python train.py --num_hidden_layers=8 --hidden_size=768 --num_attention_heads=8 --num_key_value_heads=8 --head_dim=96 --intermediate_size=3072 --vocab_size=32768 --hidden_act="silu" --norm="layernorm" --norm_place="pre" --norm_eps=1e-05 --positions="rope" --rope_theta=10000.0 --rope_fraction=0.5 --qk_norm=false --attn_scale=0.102 --bias="none" --tie_word_embeddings=false --parallel_block=true --init="normal" --init_std_qkv=0.0283 --init_std_o=0.00707 --init_std_up=0.0283 --init_std_down=0.00353 --optimizer="adamw" --learning_rate=0.000781 --lr_mult_o=0.64 --beta1=0.9 --beta2=0.99 --lr_head=0.00541 --max_grad_norm=1.0 --warmup_steps=414 --schedule="wsd" --decay_fraction=0.934 --decay_shape="pow" --final_lr_fraction=0.02 --batch_tokens=131072 --max_seq_len=1024 --doc_mask=true --train_tokens=654300000 --max_steps=4992 --dataset="wikipedia_en"
Each number is 50 + 12 x the weight over its row's rms, rounded and kept within 0 to 99. Layers, rows and columns count from 0. The size before them is the row's rms in percent of the matrix's.

# layer 5 MLP down (transposed), 3072x768, rms 0.0224, rows 1995-2049, columns 448-511
102:64 41 40 59 67 60 62 53 40 57 56 63 53 50 36 47 52 53 38 51 37 63 62 58 32 78 53 38 57 56 40 62 70 52 48 61 47 46 72 56 65 48 28 52 53 47 39 68 53 52 46 54 51 41 59 73 66 56 59 51 58 63 43 66
109:47 63 44 47 39 57 53 66 69 37 67 61 40 58 49 55 35 57 57 32 63 50 50 49 44 49 55 77 41 24 72 61 44 58 50 67 36 55 53 65 42 54 51 51 61 53 48 33 69 83 63 35 23 52 59 76 68 59 67 79 46 30 53 43
099:54 52 54 57 48 55 35 68 51 50 57 64 47 54 79 40 47 40 59 57 23 63 85 36 44 50 41 58 45 44 50 50 26 51 45 54 60 37 64 31 53 19 55 52 50 48 46 32 49 58 67 69 44 51 42 30 39 37 31 53 31 24 47 52
091:56 70 46 29 48 49 32 72 54 36 47 56 51 61 36 44 58 68 52 55 56 42 59 45 50 50 48 56 56 50 44 49 50 56 50 34 34 35 47 45 50 65 53 51 55 55 60 56 54 55 66 68 45 33 43 63 35 51 38 54 60 32 42 28
109:38 47 45 69 53 49 34 68 37 58 75 45 33 40 27 37 47 55 34 56 49 48 63 32 32 48 47 62 85 23 45 40 54 61 44 63 48 46 54 49 41 62 62 54 62 85 55 40 55 76 19 66 66 30 42 45 42 37 49 22 58 51 55 53
112:59 46 32 66 40 63 63 45 47 45 59 55 54 70 57 46 27 52 50 21 52 59 61 44 44 51 46 58 68 52 47 57 43 62 44 30 51 47 58 44 45 33 54 57 49 42 19 23 45 41 40 51 45 44 43 55 44 50 40 52 79 56 44 51
107:37 59 20 62 70 50 35 74 56 35 58 45 47 49 44 53 38 46 61 56 60 33 57 59 51 48 40 33 44 55 49 44 21 74 40 65 60 39 59 35 52 26 34 43 40 62 44 40 28 66 54 71 22 48 65 59 55 36 35 64 33 55 37 48
100:60 59 68 66 65 57 62 41 54 55 34 57 65 66 38 66 47 68 63 52 73 54 61 56 39 47 42 54 57 53 47 51 32 57 38 46 40 56 36 48 50 44 57 62 43 16 51 32 51 51 32 59 23 49 49 50 39 34 60 47 33 56 67 31
102:57 22 51 52 44 53 35 46 62 43 60 57 47 56 57 52 40 55 49 58 57 37 41 43 32 52 42 75 56 38 62 43 54 33 66 69 75 53 50 37 52 39 31 54 42 18 59 59 48 82 19 70 56 39 57 55 40 54 61 47 37 42 54 59
111:52 34 49 58 69 70 63 43 55 51 70 39 66 62 34 40 31 52 41 47 53 40 42 68 53 60 70 41 72 34 58 57 50 37 33 34 59 74 56 68 68 57 34 50 65 45 62 54 45 50 56 64 49 46 36 68 41 10 60 42 30 38 50 59
096:43 45 46 34 39 51 56 76 46 59 57 73 41 51 63 63 38 50 58 44 48 32 34 38 50 51 58 75 55 41 35 50 34 60 50 59 52 52 37 49 27 44 51 47 65 56 36 68 26 65 57 70 51 66 37 60 43 51 43 50 35 55 42 48
094:30 50 52 44 45 44 54 54 47 59 58 42 54 60 44 56 37 36 45 47 49 43 43 47 55 40 34 45 65 63 42 37 60 49 57 42 68 46 47 52 51 42 66 31 63 56 40 58 29 38 65 68 43 56 54 60 47 56 41 51 24 51 55 44
102:57 54 61 51 59 58 51 63 49 64 24 49 37 59 60 53 50 50 43 33 28 37 81 52 77 58 51 28 46 28 62 38 87 61 43 58 43 38 61 37 33 43 75 52 61 55 46 46 51 41 55 38 73 57 58 48 35 48 47 38 61 43 27 44
102:24 30 41 68 33 51 53 53 60 20 59 66 64 74 68 46 64 50 33 62 51 61 50 46 60 61 48 44 67 42 50 61 66 17 65 35 51 48 38 54 59 36 60 51 50 41 36 45 32 53 55 39 59 45 47 41 20 58 49 48 82 45 55 42
101:38 52 68 55 59 54 36 34 58 43 46 36 49 28 45 45 53 39 56 70 42 52 39 50 44 47 48 47 53 52 63 52 55 40 52 32 24 48 47 60 37 52 38 71 64 56 52 45 60 44 40 49 39 39 50 51 52 44 57 43 55 58 34 46
095:31 60 60 49 53 64 35 26 60 51 35 43 35 41 56 81 46 51 35 46 52 37 43 48 37 41 49 42 45 18 33 36 68 68 55 54 45 53 56 68 29 54 32 67 69 53 65 46 53 62 38 34 51 50 42 30 27 50 67 51 87 42 39 51
100:52 28 41 58 52 50 40 63 50 63 44 46 33 46 43 36 48 56 58 72 52 29 64 57 42 65 71 57 76 56 57 63 67 53 53 51 46 35 60 66 44 41 43 48 56 42 49 25 48 64 66 30 43 59 49 38 57 45 34 60 54 58 64 44
098:49 54 42 56 44 56 39 61 57 49 60 42 48 40 47 24 58 34 51 67 50 58 38 40 56 60 46 53 38 37 58 35 64 36 42 50 75 49 56 17 52 70 69 49 49 43 68 59 58 40 58 43 51 50 48 24 46 30 61 41 40 54 48 52
102:56 50 49 52 38 56 49 59 33 28 48 65 42 50 47 46 57 66 49 35 53 49 37 70 76 31 41 33 52 65 41 37 71 48 36 52 57 46 50 60 65 63 29 71 65 71 52 53 39 46 57 47 53 45 48 56 37 51 29 59 80 61 44 32
109:52 46 57 43 51 56 68 60 55 52 55 59 45 72 51 68 69 36 35 53 46 41 66 60 67 48 53 55 60 57 59 45 36 48 68 32 39 63 59 41 58 63 46 43 25 53 66 33 43 49 40 65 68 66 52 45 46 48 28 35 62 54 32 56
100:52 49 32 71 56 54 48 71 50 72 58 59 64 63 58 45 50 44 26 45 80 62 45 45 62 64 28 39 38 48 35 62 38 45 43 55 66 59 35 46 51 43 54 46 53 33 48 70 31 34 44 54 46 46 58 52 44 52 60 61 50 61 30 41
099:35 33 45 53 55 57 66 40 53 42 34 49 61 59 39 50 66 59 21 32 79 44 48 49 50 32 48 56 43 48 71 46 38 54 56 31 64 80 76 55 56 48 49 42 74 22 57 38 38 62 44 34 53 17 59 28 58 57 39 59 50 57 31 57
096:51 42 52 70 55 36 51 62 71 48 55 53 56 42 52 72 63 66 38 31 57 63 66 42 26 66 61 57 55 76 44 53 38 50 48 58 65 53 51 59 34 64 58 54 64 33 50 44 56 44 43 37 48 43 36 41 43 50 47 66 48 64 51 30
098:53 47 43 41 62 60 50 44 40 35 53 66 31 68 57 54 52 53 47 56 63 68 71 50 46 61 54 45 41 41 26 54 67 56 53 50 50 52 30 54 49 43 41 43 50 68 53 49 62 48 42 57 58 38 50 55 44 29 40 53 52 47 47 42
098:70 40 51 54 55 65 52 57 37 51 54 50 42 59 14 58 30 52 33 55 55 59 55 42 51 39 35 58 54 46 42 47 45 59 61 41 41 51 50 50 52 48 60 47 52 51 47 53 25 54 40 38 58 53 66 59 49 61 63 56 66 28 67 39
113:36 43 49 61 59 57 33 37 73 44 67 58 72 46 51 37 46 49 52 59 48 43 69 57 56 53 28 47 54 44 55 47 46 65 44 35 60 39 49 53 53 32 45 51 62 46 40 62 76 52 36 29 45 40 57 49 36 45 56 41 36 40 40 30
095:34 55 59 54 43 38 54 53 76 53 53 48 39 41 24 51 50 49 70 46 48 55 55 52 62 48 39 27 46 65 44 37 38 37 42 72 42 28 52 50 44 57 70 57 48 49 57 39 37 63 57 55 65 60 64 49 48 56 43 45 44 28 56 45
096:59 49 59 42 55 50 59 39 55 28 36 62 59 47 52 47 64 28 71 20 39 29 28 66 47 34 68 38 59 75 43 42 37 54 67 45 40 47 43 48 35 63 73 54 63 61 47 49 70 46 53 46 68 44 62 46 49 78 58 65 47 41 29 44
100:50 25 50 72 44 59 57 56 30 61 70 56 38 36 73 31 62 53 61 48 50 53 55 29 48 60 44 40 58 53 54 24 59 57 40 48 38 69 30 44 40 76 69 67 70 41 56 57 32 68 49 63 59 60 24 46 35 55 62 72 48 63 55 57
106:36 54 48 63 47 53 72 55 34 64 64 50 58 50 59 35 28 42 55 31 51 55 25 29 43 34 40 48 64 31 41 56 56 60 53 44 43 43 58 45 26 42 61 66 58 30 39 58 33 41 41 44 44 38 61 57 48 70 41 53 31 54 57 61
095:43 40 51 39 40 62 69 43 77 66 63 42 57 43 56 43 31 42 57 57 69 41 60 44 41 32 48 60 62 38 55 57 60 38 62 64 40 35 53 42 31 36 61 63 58 51 48 73 68 68 45 68 46 55 58 55 60 54 58 35 56 61 49 48
093:34 72 40 65 59 22 66 71 45 39 47 66 57 46 66 34 55 31 66 57 65 60 67 50 42 33 50 42 40 53 66 39 44 52 52 38 41 54 43 53 53 63 44 54 76 42 62 65 52 42 56 53 32 51 55 42 58 62 60 50 46 48 72 60
083:52 37 46 39 43 54 52 51 70 57 54 50 68 63 53 46 46 64 55 43 60 27 45 45 46 36 66 58 72 46 36 56 32 66 52 58 59 54 24 65 73 45 54 52 58 41 46 36 38 51 60 61 56 44 61 44 44 55 41 58 30 39 46 60
099:45 58 59 56 43 40 59 59 36 45 32 41 58 47 59 31 68 48 61 48 76 72 59 66 76 46 56 79 62 83 59 45 53 41 65 58 38 45 57 66 48 43 43 61 56 45 44 36 36 45 50 37 65 56 26 37 25 28 47 52 55 57 38 41
076:60 40 50 38 49 35 32 42 67 43 59 52 47 61 54 55 50 45 82 56 47 60 58 53 48 48 56 55 58 37 51 47 48 52 33 55 46 50 48 43 55 59 47 43 48 67 48 37 43 61 50 35 47 50 60 55 53 40 40 44 60 49 57 55
094:44 54 32 65 43 42 53 49 57 35 60 64 56 47 33 51 38 68 44 64 34 58 46 66 35 38 52 54 46 34 45 35 42 49 45 60 86 59 58 74 47 53 49 43 50 66 46 49 35 50 37 57 56 56 63 35 17 41 43 57 44 47 59 46
093:54 42 51 63 44 61 44 42 56 55 59 36 38 46 22 54 55 56 42 56 47 50 40 45 48 09 71 51 36 39 48 65 56 49 66 31 51 59 26 32 59 43 57 50 63 52 63 51 56 69 30 45 40 50 61 62 30 48 64 41 66 51 60 41
098:50 56 58 58 54 54 55 64 76 47 70 51 38 40 59 38 43 66 52 44 53 47 35 45 70 36 36 45 52 54 40 48 53 55 44 34 58 29 48 44 28 51 67 64 64 64 52 58 31 58 58 49 63 51 51 55 32 56 48 57 46 62 39 41
097:37 47 61 56 29 44 64 68 48 62 62 29 37 37 60 50 55 47 37 53 56 27 70 57 50 49 67 65 63 26 48 48 50 63 43 44 48 51 78 54 66 34 34 70 47 68 47 45 43 84 46 42 63 44 35 22 44 62 62 65 18 43 48 67
092:49 57 42 52 46 58 59 50 44 35 56 38 39 58 29 33 35 51 85 43 58 67 51 62 53 40 29 52 52 50 40 39 37 55 45 39 29 39 37 52 46 48 55 62 41 58 26 40 71 39 47 46 57 54 27 36 54 70 56 41 36 47 33 60
102:58 44 48 40 22 62 51 72 30 42 61 51 44 33 45 57 80 57 58 69 49 38 32 44 51 52 39 32 48 47 31 58 67 56 65 56 61 48 60 41 55 54 50 41 45 37 52 46 41 47 50 51 60 85 54 33 54 62 49 44 57 62 46 52
098:34 59 52 50 63 50 40 41 39 57 42 47 69 56 69 61 39 51 39 40 36 41 41 60 40 58 51 64 44 38 64 31 50 45 33 60 40 52 65 65 45 56 34 66 29 68 57 51 60 47 62 51 32 74 31 68 64 56 29 52 48 24 45 57
096:45 56 52 53 41 36 46 41 48 73 49 39 40 49 48 46 42 38 48 67 61 58 28 47 43 47 54 37 62 46 61 45 40 54 41 51 66 67 43 53 45 60 52 51 52 37 54 56 58 65 44 63 54 47 31 55 56 52 76 35 40 31 38 68
110:45 45 34 57 71 36 54 43 94 49 55 42 61 50 41 47 66 40 44 50 67 59 29 44 32 43 55 43 46 46 40 48 48 61 39 40 64 37 44 59 35 51 51 59 70 40 55 37 63 63 31 64 38 61 35 51 69 50 59 49 71 64 48 43
093:50 37 59 47 29 46 63 37 59 63 60 42 56 68 39 77 43 62 45 39 63 54 50 71 60 28 52 53 30 27 80 52 34 67 61 67 45 54 43 32 39 28 30 22 67 39 36 49 48 49 40 53 61 44 54 50 36 60 56 52 56 42 38 60
098:46 47 66 46 55 48 49 41 56 26 74 46 51 83 65 65 45 60 58 48 50 41 63 51 60 40 49 51 41 57 51 58 44 50 60 38 46 71 54 43 30 69 51 77 61 55 26 52 41 47 65 30 54 43 38 51 37 50 48 32 72 40 63 78
094:58 47 57 59 41 47 44 48 50 50 67 59 47 43 43 51 60 27 49 51 65 45 40 41 40 53 50 64 51 43 60 35 48 49 34 28 56 47 59 71 56 68 60 48 64 49 46 63 43 50 57 31 58 43 52 58 40 34 52 58 55 74 51 36
092:58 57 43 42 55 58 60 39 49 60 68 29 64 35 42 50 70 61 41 68 20 48 48 61 62 50 63 55 75 59 46 64 59 74 37 67 46 40 36 38 65 61 44 69 37 61 55 61 64 34 55 42 39 65 53 54 73 28 46 52 61 28 43 67
086:51 61 69 52 40 41 44 36 36 61 55 67 62 42 63 47 87 39 55 48 53 48 61 35 53 28 64 47 60 18 45 42 51 62 54 64 37 48 57 30 66 54 50 40 45 42 45 56 54 51 54 34 40 40 33 52 60 47 35 38 58 34 41 40
097:38 58 76 42 71 54 56 55 61 55 53 65 34 44 23 72 39 40 62 49 40 50 39 51 60 35 48 46 33 41 51 47 45 38 51 64 26 54 34 34 42 70 67 53 76 44 34 54 69 56 70 40 24 71 46 34 50 55 57 48 72 48 35 30
105:58 86 51 61 40 45 46 81 30 43 42 58 62 50 38 35 47 60 34 67 55 46 55 61 56 56 37 53 46 55 59 79 31 39 49 46 43 75 45 52 57 69 44 52 57 70 26 55 59 50 44 20 60 46 63 37 45 56 55 42 51 56 46 30
100:60 54 44 54 40 58 56 53 49 57 48 67 66 33 75 50 59 47 51 52 55 46 57 64 61 50 63 62 63 54 39 37 44 37 46 73 47 67 59 53 44 48 51 16 25 17 45 33 28 38 57 61 48 38 49 49 50 51 35 51 54 31 61 49
105:52 51 54 42 59 42 51 38 37 49 49 58 56 58 55 54 35 51 44 34 55 51 48 52 55 65 64 73 67 37 64 54 53 46 51 41 37 34 56 72 37 47 62 50 52 66 28 46 62 46 26 50 27 47 43 56 61 51 66 74 38 58 47 35
109:55 56 50 63 63 54 58 57 50 47 54 74 45 40 49 71 61 36 31 49 45 48 30 50 34 44 47 78 46 64 46 66 47 56 40 52 47 47 56 65 32 60 61 56 53 53 49 37 41 58 55 61 62 56 62 36 35 56 28 61 49 60 44 43
100:53 69 49 69 46 55 45 35 53 49 50 47 80 56 48 36 28 43 30 51 59 40 52 58 56 38 35 60 44 47 49 76 69 39 64 55 28 31 57 55 40 54 50 56 44 45 53 55 57 53 55 50 34 62 39 59 55 63 48 39 52 53 59 42
# layer 5 MLP up, 3072x768, rms 0.0372, rows 1996-2049, columns 448-511
106:38 61 43 49 54 33 69 36 62 69 44 23 38 53 50 58 57 36 49 16 54 45 52 49 60 46 51 50 31 35 55 58 56 45 36 35 59 43 42 37 24 64 61 25 60 64 49 53 64 44 44 67 61 49 39 19 45 46 58 34 49 56 49 70
102:31 34 41 47 40 41 63 35 58 47 52 56 62 62 62 47 52 40 54 11 57 57 49 57 52 47 54 63 47 63 49 33 55 36 43 28 34 44 32 28 53 26 35 26 35 44 40 49 49 41 34 44 50 37 59 48 67 26 57 58 51 51 47 49
097:16 29 44 40 50 49 23 38 58 60 54 68 41 56 60 51 39 45 43 39 30 32 68 50 43 50 55 38 54 47 64 55 63 50 55 47 47 40 42 66 32 38 34 47 37 59 62 67 46 76 59 39 49 62 71 50 54 37 64 43 36 40 53 55
101:46 50 53 47 56 56 43 60 45 50 39 36 44 54 36 66 49 46 63 41 50 50 49 55 37 70 49 37 34 72 68 26 45 54 49 34 46 40 55 47 30 22 47 65 46 42 32 56 57 45 59 45 56 44 55 41 54 69 53 54 46 62 31 63
110:35 53 47 47 64 53 69 62 36 47 58 55 50 43 55 37 45 25 48 51 42 43 59 61 42 51 53 54 46 35 68 47 59 54 55 58 46 42 58 17 54 41 46 46 24 53 52 77 32 60 50 38 49 47 51 70 40 62 39 55 45 30 50 54
102:36 53 60 31 43 51 46 39 35 61 41 52 50 61 49 55 52 65 41 55 26 56 37 71 54 53 53 69 41 57 35 42 64 49 40 37 40 56 48 55 48 37 57 48 71 50 52 74 67 60 36 49 39 36 45 54 41 21 51 57 51 61 40 69
095:52 42 45 43 60 45 54 36 41 62 41 43 50 38 44 29 35 48 67 42 62 55 60 50 49 54 62 24 64 55 51 44 62 64 35 46 42 66 58 44 70 67 48 55 20 22 52 46 55 38 56 63 33 46 45 31 29 45 57 59 41 48 30 52
107:14 35 61 41 61 55 65 29 51 61 59 53 32 49 22 43 52 31 42 42 48 43 67 48 50 36 58 45 61 54 70 42 58 54 37 54 58 35 41 45 37 59 45 57 35 34 33 56 46 66 18 43 41 46 29 52 36 61 46 55 54 45 38 62
114:25 57 58 36 47 48 66 44 73 56 52 61 66 55 37 32 34 43 53 36 45 53 63 57 70 66 62 40 67 32 74 32 59 44 46 18 49 31 56 39 58 41 62 40 46 47 51 61 55 65 38 60 63 42 45 37 55 37 57 31 50 74 35 55
089:64 33 61 34 36 52 42 39 43 69 62 18 56 61 15 61 58 54 38 64 52 38 42 57 58 52 46 45 72 58 69 32 50 58 48 47 52 65 65 51 51 56 40 45 29 58 66 55 74 61 42 35 33 42 57 32 75 47 41 66 65 59 63 67
096:46 62 55 56 49 49 57 60 56 46 55 56 42 41 58 34 39 26 37 34 28 38 66 53 49 62 37 58 49 53 53 59 26 46 59 40 28 40 51 35 57 50 47 41 53 29 50 50 57 87 43 41 55 37 45 44 47 61 39 53 49 54 52 43
103:26 52 43 38 58 47 56 53 33 47 41 67 61 48 40 23 45 64 73 35 46 42 60 46 42 46 44 44 65 47 76 56 40 39 45 34 52 72 80 64 47 50 43 29 56 56 53 64 42 69 66 45 55 40 57 34 53 55 26 56 44 63 35 65
106:54 60 61 45 55 54 74 51 43 67 45 40 51 68 37 60 53 35 60 25 54 30 68 47 41 59 44 62 44 59 44 47 77 49 53 36 35 43 44 54 49 53 27 53 43 51 47 58 45 62 52 54 26 55 46 79 55 41 68 58 16 54 12 55
119:24 66 52 54 41 53 36 49 41 55 35 43 62 46 53 51 65 51 40 37 52 54 63 66 46 63 45 51 54 36 42 51 54 50 52 30 50 52 56 24 27 45 45 43 35 54 50 47 32 61 36 56 37 36 52 50 40 37 52 50 48 66 51 54
097:53 54 34 52 46 50 56 48 67 44 71 64 43 69 45 32 35 53 51 40 38 38 47 51 51 57 43 47 46 48 46 34 53 56 19 45 49 43 39 46 44 55 23 46 61 46 52 59 45 49 56 52 49 62 67 26 36 43 58 45 56 58 39 52
106:38 43 45 52 47 59 22 32 68 65 41 57 46 64 57 41 39 48 54 22 51 67 52 65 37 44 60 46 48 43 34 41 60 47 48 32 57 56 60 27 55 53 45 33 27 51 59 60 41 75 46 36 61 49 59 42 30 57 62 52 65 37 42 50
099:46 40 43 69 41 47 44 63 55 80 50 59 45 56 36 85 63 42 45 63 44 47 34 48 75 50 74 35 64 59 51 49 34 42 49 48 58 54 49 44 62 57 56 42 28 61 60 34 59 54 33 70 33 33 68 75 49 33 63 46 37 57 58 63
101:47 27 48 45 45 43 55 47 61 59 48 62 47 60 60 34 61 49 44 55 54 50 56 36 64 40 39 57 66 65 60 70 32 50 70 52 38 60 24 59 48 32 47 45 16 38 51 60 67 64 56 57 34 51 54 34 59 34 57 48 65 52 21 45
107:46 54 40 58 60 54 62 46 62 43 55 48 67 52 43 37 55 44 60 63 48 53 62 57 55 59 30 49 43 62 47 48 57 54 44 32 49 61 37 75 54 64 57 50 51 72 55 68 79 46 55 52 33 44 49 38 57 45 89 55 54 52 38 71
104:22 31 37 48 47 47 51 66 77 62 37 56 61 50 46 48 53 36 53 51 62 45 59 78 53 36 32 35 53 60 55 46 60 44 56 32 49 40 38 46 64 58 55 55 74 52 61 49 40 68 37 54 36 42 61 41 53 61 30 51 51 42 35 56
099:65 45 51 51 68 49 67 55 39 68 42 59 60 66 40 45 46 55 50 59 48 44 40 45 63 66 48 26 39 49 60 50 57 52 63 64 44 28 48 57 46 51 52 46 24 62 48 54 66 31 58 49 36 57 46 53 34 42 70 62 30 58 46 41
097:43 49 60 58 59 51 48 63 58 58 42 37 41 35 45 49 55 41 53 48 61 56 62 48 39 45 39 49 35 67 54 48 69 54 44 50 46 56 49 68 40 58 39 40 22 29 69 48 49 48 47 41 50 58 64 60 69 68 48 47 58 55 53 78
104:43 49 58 85 68 52 29 61 52 66 50 29 66 49 64 46 49 39 61 44 57 40 49 64 63 53 69 29 39 50 50 59 34 62 44 38 58 54 59 81 60 52 62 53 55 31 70 57 61 56 56 61 47 40 37 26 67 49 75 70 60 48 55 65
105:51 23 35 45 62 51 52 56 50 91 38 41 44 50 42 56 47 43 49 49 49 60 52 64 59 53 72 20 45 64 55 41 54 44 40 46 47 33 64 49 53 45 35 29 40 24 53 45 56 62 51 48 78 42 59 53 63 59 60 61 35 40 45 51
113:21 42 42 67 60 50 53 46 43 45 48 56 52 49 61 51 48 21 62 45 59 32 65 60 65 59 43 53 41 40 65 70 41 65 68 21 60 45 48 51 46 56 50 55 50 61 59 63 59 52 48 56 54 29 41 52 47 55 47 42 19 57 40 51
097:49 59 65 46 52 61 67 56 37 35 61 56 64 55 63 35 40 42 52 49 44 66 60 54 56 63 38 58 46 42 72 43 42 53 47 43 36 62 40 44 31 57 33 27 79 63 28 50 63 23 43 62 38 47 44 52 47 65 51 43 53 60 42 36
093:49 38 50 35 72 54 37 67 71 56 34 12 68 53 45 62 17 49 44 61 40 52 41 58 55 50 48 57 49 59 37 51 61 53 53 57 53 12 42 47 52 27 31 54 44 48 69 70 37 62 52 36 42 31 29 46 66 40 40 37 67 58 45 61
096:60 65 50 35 63 61 52 28 45 49 22 56 50 49 37 52 46 37 33 42 15 27 52 64 25 64 25 62 52 66 40 46 47 30 29 47 51 49 56 27 36 42 27 41 23 46 49 52 80 70 55 55 43 50 24 28 58 53 60 51 63 65 32 57
105:55 36 68 59 69 63 35 55 66 59 60 48 54 59 39 42 55 46 33 51 28 52 63 35 75 66 62 37 30 70 35 22 53 37 15 57 45 53 49 40 25 63 43 61 44 44 52 56 68 55 36 53 32 48 53 37 66 45 50 41 53 52 54 62
088:45 73 54 33 54 42 58 37 41 45 56 42 10 48 40 53 53 33 65 63 53 49 33 50 77 57 37 50 61 46 39 52 46 55 42 21 65 36 49 62 61 52 55 33 68 63 42 46 46 50 62 18 48 53 30 58 25 49 56 62 45 52 54 56
091:46 09 52 50 43 53 37 48 53 43 55 23 56 47 49 55 36 31 44 52 53 30 37 56 41 55 68 58 72 70 48 43 51 46 46 67 52 51 47 44 80 19 40 32 36 53 43 51 47 60 26 59 59 51 55 81 45 41 55 59 59 35 36 39
093:45 43 45 54 64 48 46 52 31 59 30 56 58 46 34 35 67 43 44 54 46 69 46 66 76 44 42 48 37 68 53 40 54 40 43 57 76 49 65 52 69 57 51 47 61 48 61 38 61 40 48 30 56 47 40 69 52 47 48 63 62 68 41 60
098:39 35 49 75 38 47 46 45 40 59 46 37 58 33 36 37 59 51 33 29 28 53 34 67 68 39 51 41 41 46 52 44 79 35 53 40 42 72 48 28 49 41 63 38 45 77 43 39 70 49 61 74 71 32 60 41 63 72 56 53 42 43 68 37
096:37 49 59 62 49 60 58 47 45 50 71 59 48 44 42 53 48 52 51 45 27 56 51 34 55 56 24 43 37 62 62 47 50 46 32 57 62 47 55 35 33 48 69 47 44 43 41 57 34 46 46 56 32 52 28 29 55 45 47 43 29 59 50 40
097:33 40 37 63 55 27 57 63 39 49 66 57 51 62 41 51 48 27 40 29 65 59 69 58 58 50 42 51 59 34 67 50 41 44 62 61 45 45 64 53 47 54 37 31 59 40 32 57 40 51 54 35 61 53 43 64 56 42 59 52 59 60 49 34
104:64 56 69 54 49 20 43 69 48 56 50 52 44 79 57 49 61 44 68 26 49 70 53 56 45 50 42 67 22 62 68 48 50 51 62 45 41 66 62 61 29 60 32 26 43 53 43 59 43 46 28 47 55 38 56 48 58 48 54 42 42 50 37 62
102:46 28 39 56 56 51 54 39 47 55 67 59 55 61 30 65 50 47 51 25 54 58 63 78 56 49 60 56 52 47 65 41 80 44 45 56 58 43 40 51 57 76 47 71 66 56 49 32 66 35 47 65 57 61 57 21 70 35 37 60 52 62 31 43
097:43 41 58 60 59 62 57 40 65 49 32 26 33 59 57 53 34 65 46 40 60 54 55 66 34 54 44 38 38 34 68 69 54 32 58 26 62 54 44 67 43 69 16 32 57 44 45 76 56 64 46 68 48 49 40 49 29 47 35 35 74 37 45 29
095:18 46 42 43 34 40 34 29 52 48 47 53 44 60 46 29 61 43 54 42 58 53 40 33 28 72 28 63 32 54 76 46 39 70 46 45 62 53 44 46 36 59 51 45 53 61 40 53 49 60 39 41 46 41 52 43 43 32 53 73 52 66 49 54
104:32 48 38 48 77 51 48 50 80 60 48 31 48 65 33 51 46 44 49 46 36 32 50 49 50 48 28 64 41 70 51 52 65 61 34 49 60 39 40 52 38 32 44 64 55 43 53 54 47 86 42 66 26 34 68 59 34 29 66 68 30 43 46 50
102:60 56 43 51 62 53 49 67 39 21 47 43 32 36 33 53 56 62 59 42 59 49 72 31 59 64 44 49 63 55 50 36 59 44 56 45 39 43 28 38 48 32 46 58 44 64 53 73 33 53 57 67 51 64 60 54 60 41 34 39 30 39 49 59
099:34 59 40 54 61 50 56 61 56 35 58 37 56 29 56 64 70 43 50 37 51 23 63 47 50 37 64 36 43 47 61 63 65 49 64 50 53 52 51 37 34 47 32 28 45 57 54 44 63 40 60 31 45 30 45 63 49 34 35 66 53 47 66 46
106:38 49 51 42 61 44 75 27 47 51 58 64 52 54 60 48 43 59 51 28 43 50 42 45 39 51 56 78 63 51 60 45 70 50 72 62 65 44 49 45 46 51 55 29 57 62 64 47 49 46 43 53 53 46 38 53 59 34 46 38 47 67 50 66
094:45 55 57 52 54 48 32 47 41 41 44 47 27 32 56 43 58 31 55 33 30 32 41 47 60 55 20 58 41 65 44 38 55 41 29 49 50 72 49 51 46 59 57 57 45 54 79 53 60 44 50 50 47 55 24 67 51 38 28 50 45 43 61 39
097:44 47 72 47 56 49 66 53 57 63 26 53 50 65 47 55 59 45 41 61 59 36 68 50 36 47 57 50 40 69 41 37 75 61 54 43 45 34 40 38 47 23 39 46 27 26 53 52 60 47 62 38 55 57 54 38 58 34 80 47 37 43 33 41
097:50 64 47 53 66 53 65 42 41 50 36 48 46 33 43 31 47 41 35 47 52 38 31 46 67 66 31 21 77 48 51 39 39 49 47 45 43 51 40 36 43 34 43 65 50 44 51 59 58 39 35 60 44 39 45 45 62 45 74 42 45 57 26 37
096:46 41 55 49 53 50 46 52 45 57 63 60 54 61 68 43 50 67 59 52 39 21 54 42 38 44 48 39 44 51 39 31 38 38 60 58 49 51 42 42 35 45 56 52 18 41 46 39 48 54 45 43 63 61 56 54 56 54 62 39 40 52 11 57
092:32 35 76 67 68 36 61 35 46 65 55 43 43 51 50 69 47 45 46 31 27 42 59 53 49 53 59 43 38 59 67 57 37 42 24 45 49 36 53 53 53 56 50 45 26 53 50 37 50 70 35 90 53 53 59 52 40 52 42 56 56 68 44 61
099:63 52 57 39 50 46 42 55 49 55 27 41 43 48 67 60 63 46 27 55 68 37 51 47 49 63 36 36 47 68 35 49 49 50 62 51 32 39 64 59 55 47 45 51 35 59 44 54 51 58 24 57 62 54 46 45 31 39 60 56 57 47 45 43
106:50 23 42 72 67 60 33 59 53 48 42 54 41 56 52 38 62 64 62 28 51 54 42 60 53 50 42 47 55 53 63 44 53 47 51 48 45 60 33 38 52 50 20 31 43 62 54 47 59 58 36 47 38 54 46 56 46 46 50 49 50 56 47 33
106:33 38 47 40 39 61 35 44 52 44 51 42 46 64 38 42 39 49 32 34 48 55 48 57 46 67 38 52 52 61 69 45 61 46 34 36 54 26 32 69 46 53 44 61 56 54 49 70 37 46 39 51 63 48 62 32 61 40 61 56 38 57 30 61
092:52 62 68 58 57 65 53 49 44 53 52 46 32 44 26 45 64 53 59 61 34 39 40 33 47 49 49 52 56 70 35 31 49 56 57 59 51 47 40 23 77 45 51 37 28 38 77 61 67 37 67 48 70 49 33 51 44 48 36 41 65 24 58 53
109:50 43 26 64 52 55 55 65 67 46 36 33 57 46 50 48 39 44 78 15 39 48 71 59 60 52 18 61 58 25 57 42 50 36 49 25 37 61 60 39 32 59 58 42 49 74 58 51 51 40 57 54 34 31 46 43 63 43 48 44 37 41 18 48
108:39 58 40 74 44 54 50 46 68 42 31 35 49 52 48 43 60 54 22 27 51 56 35 67 75 46 65 61 54 57 39 46 55 63 60 35 44 74 46 49 42 53 51 40 39 38 46 49 60 49 58 56 67 62 43 47 42 48 61 45 40 48 54 57